Weights of a small transformer language model.
Size: 16 layers, width 256, MLP 1536 squared ReLU, vocabulary 2048.
Architecture: no biases in attention or MLP, untied embeddings, exclusive self-attention.
Each number is 128 + 24 x the weight over its row's rms, rounded and kept within 0 to 255. Layers, rows and columns count from 0. The size above them is the row's rms in percent of the matrix's.

# layer 11 MLP down (transposed), 1536x256, rms 0.0655, rows 1366-1390, columns 0-63
size [ 92  87  82  96 109 105 105  85 101 103 111  90 101  90 103  87 100 113  87 100  93  89  82 106  97]
[[124 151 143 163 109 142 131 111  88 125 130 143 122 127 133 126 114 159 138 146 121 144 126 134 115 157  70 180 143 140 146 143 143 124  96 124 119 175 122 149  93 136 103 137 154 121 122 134 143 136 126 109 167  72  80 155 115 131 146 139  84 103 105 141]
 [141 149 108 125 127 110  89 122 107 170 140 201 139 161 127 116 121  96 111 128 149 115 109 103 149  94  95 112 121 107 128 114 152 128 154 188 150 141 150 104 129 227 110 113  53 113 107 122 127 134 141 138 125 117 165 113 108 112 110 142 139 155 178 163]
 [141 117  77 138 148 114 180 133 122 163 117 145 147 136 135 124 127 140 126 123 120 135 163  98  96 130 141 125 155 143 115 138 111 111 106 146 107 108 119 144  94 162 154 137  88 107 107 131 166 127 130 134 121 128 140 124 117 134 165 105 127 125 143 138]
 [ 79  92 153 137 130 120 145  77  98 160 123 117 158 164  86  91 133 116 103 132  96 152 134 114 133 134 111 144 153 132 114 139 153 114 135 142  80 111  98 103 120 164 117 140 118  80 120 126 121 127 103  86 152 158 148 109 132 128 136 138 140 108 111 123]
 [139 136 142 119 113 101 186 127  95 151 152 172 115 129 192 124 150  89 144 108 155 147  70  72 166 160 114  68 132 171 136 149 130 158 142 125 112 102 123 122 111 124 140 133 120 165 132 156  97 144 107 144 138  86 126 143  76  79 126  92 135 173 143 139]
 [135 120 151 117 168 111 127  99 128 126 121 125  97 128 144 157 127 119 140  96 147 149 136 130 153 142 130 154 107 191 110 109 151 130 120 160 125 128 131 166 122 139  89 124 147 117 161 158 120  71 134 139 115  82 121 110 116 112 106  97 126  78 104  87]
 [139  85 149 144 118 127 131 115 116 119  94 148 111  70 122 123 157 118 175 157 133 144 125 137 109 113 177 120 124 180  92 103 164 132  78 132 118 112 155 147 154 127 134 177 120  91 117  85 120 174 155 139 110 128 141 115 100  53 116 100 100 144 134 137]
 [139 124 121  99 157 132 143 156 129 147 141 135 128 164 112  97 114 117 153 175 174  78 105 152 112 108 136 122 155 160 144 116 118 111 150 166 122 138 148 127 147 106 149 117 134 150 109  97 136 124 145 132 106 137 121 113  84 113 104 123 184 105 129 162]
 [114 109 140 147  67 124 136 156 115 157  88 133 150 108  98 181 139 123 120 131 154 145 150 161 151 136 107 146 111 105  96 138 191 160 143 142 155  92 117  93 125  72 159 124 118 141 110  77 132 158 177 104  98 148 161 113 114 140 122 131  93 120 126 108]
 [133  95 149 117 103 143 132 133 132 102 155 145 136 100 145  98 111 131 123 147 120 107 125 118 114 138 101 115 111 127 134 141  91 101 147 141 125 136  95 113 100 110 117 163 111 138 151 137  99 113 112 162 156  89 110 141 140 133 139 102  75 162 155 135]
 [154 140 171 100  89 152 128 144 127 139 136 134 125 158 128 147 118 171 156  76 127 160 148  94 159 119 162 113 102 140 175 125 184  91 105 155 157 107  79 143 168 139 132 138 140 136 158 129 103 106 128 107 114  96 151 140 158 114 152 128 136 129 141  74]
 [145 135 110 101  91  95 150 168 135 135 149 139 162 103 126 108 159 115 183 129  85 136 126 161 155 121 135  98 103 102 127 129 121 121 131 170 137 117  82  86 107 134 152 108 132 140 154  93 114 122 164 160 129 195 111 115 127 122 138 137 126 148 140 124]
 [109 129 148 140  97 143 147 148 141 113 107  82  98  78 130  88 158 107 149 134 160 150 164 108 146 144 137 115 105 112 131 112 145 153 133 124 111 140 133  89  99 154 137 136 151 126 148 123 104  94 152 124 122 116 120  98 152  87 158 135 116 188 121 137]
 [119 150 128 184 118 114 146 152  81 110 124 117 128 152 154 163 139 161 104 117 139 151 133 123 143 108 159 118 126 160 150 123 135 100  91 111 133 132 141 119 147 136 124 113 191 125 113 127 154  94 119 123 122 132 154  94 150 131 145 136 123 165 129 122]
 [ 70 118 121 151 140 116 148 176 106 121 130 111 100  86 147 134 130 159 109 103 148 145 121 126 136 131 139 131  88 132 116 141 188  71 141 116 108 125 127 118 107 123 104 158 122 152  92 136 151 143 122 129 126 154 114 156 139 144 133 156  74 121 143 151]
 [138 117 136 155 147 162 159 107 145 125 104 121  94 130 102 156 132 115 143 138 116 104 177 134 119 132 122 146 122 163 139 113 139 143 134 138 117  88 117 143 125 120 134 103 155 150 129 134 121 151 116 139 125 145 162 135 129 114 136 139 116 129 129 134]
 [146 134  74 143 102 128 179 146  84 120 142 158 120 112 158 138  81 158 145 192 129 115 124 152 100 108  84 143  92  60 135 152 141 107 116 119 111  94 149 111 145 132 119 146  90 162 151 110  47 138 115 107 104 187 163 101 125 110 129 134 118 166 133 122]
 [118 141 120  92 118 156 115 187 104  98 146 125 118 114  98 130 128 142 149 107 136 127 163 149 112 131 126 110 122 117 108 151 107 128 116 137 132 114 153  74 156 126 125 100 179 147 122 115  90  90  84  92  94 156 148 120 112 133 116 140 107 126 102  91]
 [145 106 130 119 164  96 128 153 120 126 115  84 149 153 145 144 134 143 133 113 165 135 125 127 165 118  88 142 135 128 149 140 168 105 129  93 170 128 137 184 135 150 138 130 139 140 141 108 149 113 137 133 130 106 106  93 113 125 125 135 103 133 129 139]
 [108 132 124  87 153 122 134 124 118  79 135 140 137 158 130 117 107 114 155  93 139 115  99  91 129 124  89 141 163  83 151  85 119 147 146 125 127 145 143 152 130 113 151  99 118 172 187 129  79 104 136 114 148  79 159 147 118 108 112 157 132 125 134 130]
 [147 142 151 160 117 137 105 148 150 140 114 151 129 119  85 118  92 126 111 171 105 165 151 145 162 128 179 117  82 112 152 142 134 130 147 136  92 142 145 129 158 116 115 135 134 136 110 130 129 172 141 123 163 123 135  92  89 106  66  94 124 112 100 136]
 [128 135 139 129 136  90 150 155 148 150 118 106 104  80 141 105 158 126 137 153  86 130 146  87  76 120 139  58 137 151 134 134  86 103 124 121 148 100 101 146 130 114 139 110 108 151 117 126 140 137 160 139  77 106 128 102  86 108 125 144 148 111 108 131]
 [132 113 113 126 141 107 133 121 148 122 152 144 112 131 115 117 129 116 147 110 110  69 132  73 100 141 134 144 158 115 121 128 142 130 126 139 124 146 127 141 163 115 103 108 171 198 157 112 122 134 123 121 115 109 147 127 153 110 107  87 158 107 124 122]
 [127  94 187 160 122 117 126 165 114 125  98 119 117 168 129 109 123 165 108 165 128 152 144 109 132 133  99 102 136 136 119 124  97 147 105 116 148 124 114 100 212 138 138 155 133 145  84 121 154  86 111 134 142 126 105 123 128 123 128 163 101 161 126 162]
 [113 163 128 151 106 135 164 134 131 142 101 170 148 158 123 145  88 180 111 135 100 118 148 137 139  96 159 129 110 144  96  98 162 116  91 174 125 120 139 147 173 131 105 170 121  90 132 108 152 136 133 117  98 109 106 149 136  98 135 137 136 131 151 131]]
# layer 11 MLP up, 1536x256, rms 0.0753, rows 1367-1390, columns 0-63
size [ 85  96  95 111 106 106  89 106 102 111  89 105  90  99  86  99 111  89 103  93  88  94 103  95]
[[112  77 199 135 158 140  94 127  89 121 109 133 128  86 132 101 124 166 151  78 118 105 136 130  94 103 101 136 154 141 140 114 102 138 118 114 124 132 123 126 148 148 146 173 135 147 153 111 143 109 123  83 115 164 133 111 117  86 123  88 144 107 114 127]
 [151 125 173 134 142 131  99 111 110  94 102 150 151 109 148 127 110 147  72 141 122 144  66 121 117 115 114  91 120 122 145 143 102 170 130 109 130 134 146 109 127 133 142 110 140 107 142 135 139 108  95 148 143 129 117 152 134 145 132 143 163 138 135 169]
 [156 143 118 131  95 125 128 134 105 107 152 119 154  56 138 114 108 134 116 127  88 119 152 148 107 163 116 150 170 100 134 130 136 147 127 150 161 132 110 157 121 149  88 132 148 157 117 151 174 123 138 105  96 133 136 138 123 133 138 121 123 143  87  76]
 [128 134 112 157 133 109 112 126 136 114 127 101 169 125 136 154 137  92 160 100 162 125 110 118 145 119 114 134 123 140 125 170 163 163 165 136 109 165 146 129 139 141 106 107 149 130 128  89 110 121 127 141 125 105 140 125 124  72 118 149 103 128 138 139]
 [113 149 160 139 153  88 126 155 123 164 141 143 148 116  88  89 143 186 153 110 149 144 124 104 110  94 134 146 120 168 144 138 103 197 153 117 176 148 185 133 143 124 163 115 119 115 122 128 164 114 128 126 161 114 105 105  87 121 110 130 105 144 109 132]
 [127 133 163 141 125 125 102 107 131 126 144 135 151 154 159  79  94 104  87 152 153 124  62 143 137 146 143 127 108  56  91 131 135 174 121 103 137 160 128 100 132 119 117  99 132  94 112 134 150 102 120 147 106  72 101 159 149 159 124 121 114 162 122 131]
 [ 98  94 150 142 144 142 130 168 129 102 129 140 154 157  92  83  92 152 114 148  93 164 148 126 156 134 116 114 116  90 128 169 179 172 123  95 109 158 127 135 169 127 137 125  90 107 110 172 139 119 107 135 106 141 125 142 148 119 143 102  98 118  80 172]
 [113 117 127 155 123 154 153 178 130 150 122 152 122 139 121 144 156 125 114 153 134 117 111 131 136 110 142 129 111 140 170 145 163 130 139 141 156 114 117  92 121 124 124 142  98 136 127 119 142 118 133 135 110 161 119 135 119 128 170  94 151 108 143  75]
 [122 124 127 120 115 171 136 100 117 134 150 101 168 116 141 111 122 183 137 122 129  96 120 122 121 110 170 114 117  82 116 132 128 153 114 115 131 150 121 124 122 137 143 143  84 108 134 147 110 142  75 145 147 148 116 113 118 107 119 125 107 150 130 152]
 [123 152 120 145 120 118 145 146 116 161 149 125 118 117 141 108 152 152 123 126 121 171  80 131 112 131 155 134 136 101 143 105 155 129 114 121 135 129 108 124 135 115 146 110 107 129  93 154 120 122  98  87 166 116 135 131 140  92 148 103 130 131 150 152]
 [113 144 147 119 130 108  88 121 142 125 122 118  99 149 196 114 148 165 124 109 130 158 102 110 121 143 119 133 151 172 138 115 135 159 142 121 120 156 133 124 146 102 182 114 139 116 105 162 148 122 104 111 114 110 108 134 146 151 116 136 114 136 163 141]
 [ 75 140 151 109 130 134 111  89 114 147 138  93 154 128 127 141 164 159 148 118 162 155 130  98 115 125 120  89 128 128 129 163 127 113 139 105 141 110 118 107 122 133 127 131 114 131 104 160 140 141 134 132 154  97 158 125 117 144 131 144  87 154 129 146]
 [108 104 105 115  67 139 125 145  90 132 190 103 127 143  71 121 139 175 126 107 127  97 130 165 155  92 107 126 121 110 162 140 132 119 117 129 140 140 146 167 111 149 121 124 129 157 116 124 198 122 142 138 113  91 153 112  99 135  86 149 109 121 146 109]
 [ 95 122 130 170 124 105 143 151  93 109 129 110 126 115 109  83 182 187  71  91 122 141 158 115 120 137 148 134 114 141  87 102 102 112 160 130  99 124 139  95 133 110 104 145 102 180 155 137 114 159 140  97 157 103 109  61  88  93  95  82  86 139 142 147]
 [ 83 169 128 123 150 159 117 111 121 126 137 112 146 113 144 137 146 158 129 152  93 114 130 132 147 121 127  81 173  98 129  99 141 152 138 103  90 103 108 135 111 110 138 120 142 145 119 143 175  85 120 140 131  80 136 129 127 135 114 117 126 134 109 107]
 [125  83 129 134 109 100 121 114 165 133 140 138 143 113 148 113 114 142 147  93 131  97 115  65  87 126 139 133 157 132 167 121  91 146 140 133 148 138 138 129 135 115 151 118 106 126 130 116 136 136 123 115 123 158 146 123  97 120 130 129 101 157 100  98]
 [135  97 145 139 152 107 111 134 131 119 123 145 127 107 101 117 147 166 136  84 137  98  83 134 140  97  84 158 103 101 141 126 122 178 139 126 131 123 116 128 164 140 144 163 126 154 133 137 122 129 100 102 107 105 128 151 117 156  94 124  86 119  97 131]
 [123 150 136 112 129 113 117 127 134 176 137 151  89 128 121 132 128 112 131 154 108  94 126 127 120  92 204 111 160 146 135 146 145 146 154 164 121 142 125  85 159 117 133 151 121 160 147 190 150 148 143 134 135 138 156 129 127 133 134 118 166 119 145 107]
 [120 152 188 146 146  92 119 139 151 132 125 125 132 119 146 134 148 165 135 123 161  97 127 112 139 140 104 145 145 138 112 147 136 116 162 124 139 140 138 101 136 118 175 167 118 159 155 163 112 107 103 114  60 154 164 148 132 133 164 129 152  75 129 138]
 [114 158 136 138 142 127 128 165 146 133 127  85 131  83 138 143 158 134 107 100 116 151 140 126 182 108 148 108 105 115 142 167 165 124 136 154 138  95  88 150 121 115 153 144 104 116  91 118 104 118 127  73 144 117 129 130 107 140  87  52 116 144  88 108]
 [ 84 124 111 124 113 156 109 139 123 125 132  94 134 114  72 159  78 149  87 149 100 128 116  82 121 101 103 135  98 152 140 158 100 121 129 101  90 130 114 148 165 127 119 106 136 149 114 121 162 110 114 107 131 120 145 131  70 133 160 134 145 132 165  73]
 [104 115 132 150  68  94  94 149 126 136 175 116 107 134  97 150 100 125  99 122 123 121 115 103 107 139 157 102 108 118 110 118 116 152 135 105  90 146 104 134 101 115 109 148 114 145 112 122 149 120  98 124 129 116 135  92 100  99 137 101 156 104  73 133]
 [135 105 144 133 142 169  98 147 156 130 120 155 149 134 146 117 140 152 109 148 132 121  84 129 136 154 123  92 175 108 140 118 104 127 109 142 142 109 143 131 137 132 161 153 115 118  93 157 127  80 156  92 128 102 148 127 157  93 153 133 161 113 155 138]
 [113 146  99 148 139 136 119 148 152 120 134 111 148 126 176 137 141 143 112 107 130 116 128 114 139  91 178  92 130 130  93 160 142 138 125 153 117 136 122 111 167 102 132 160  97 105 149 135 109  76 103 118 109 135 185 100 108  75 136 133  93 151 113 116]]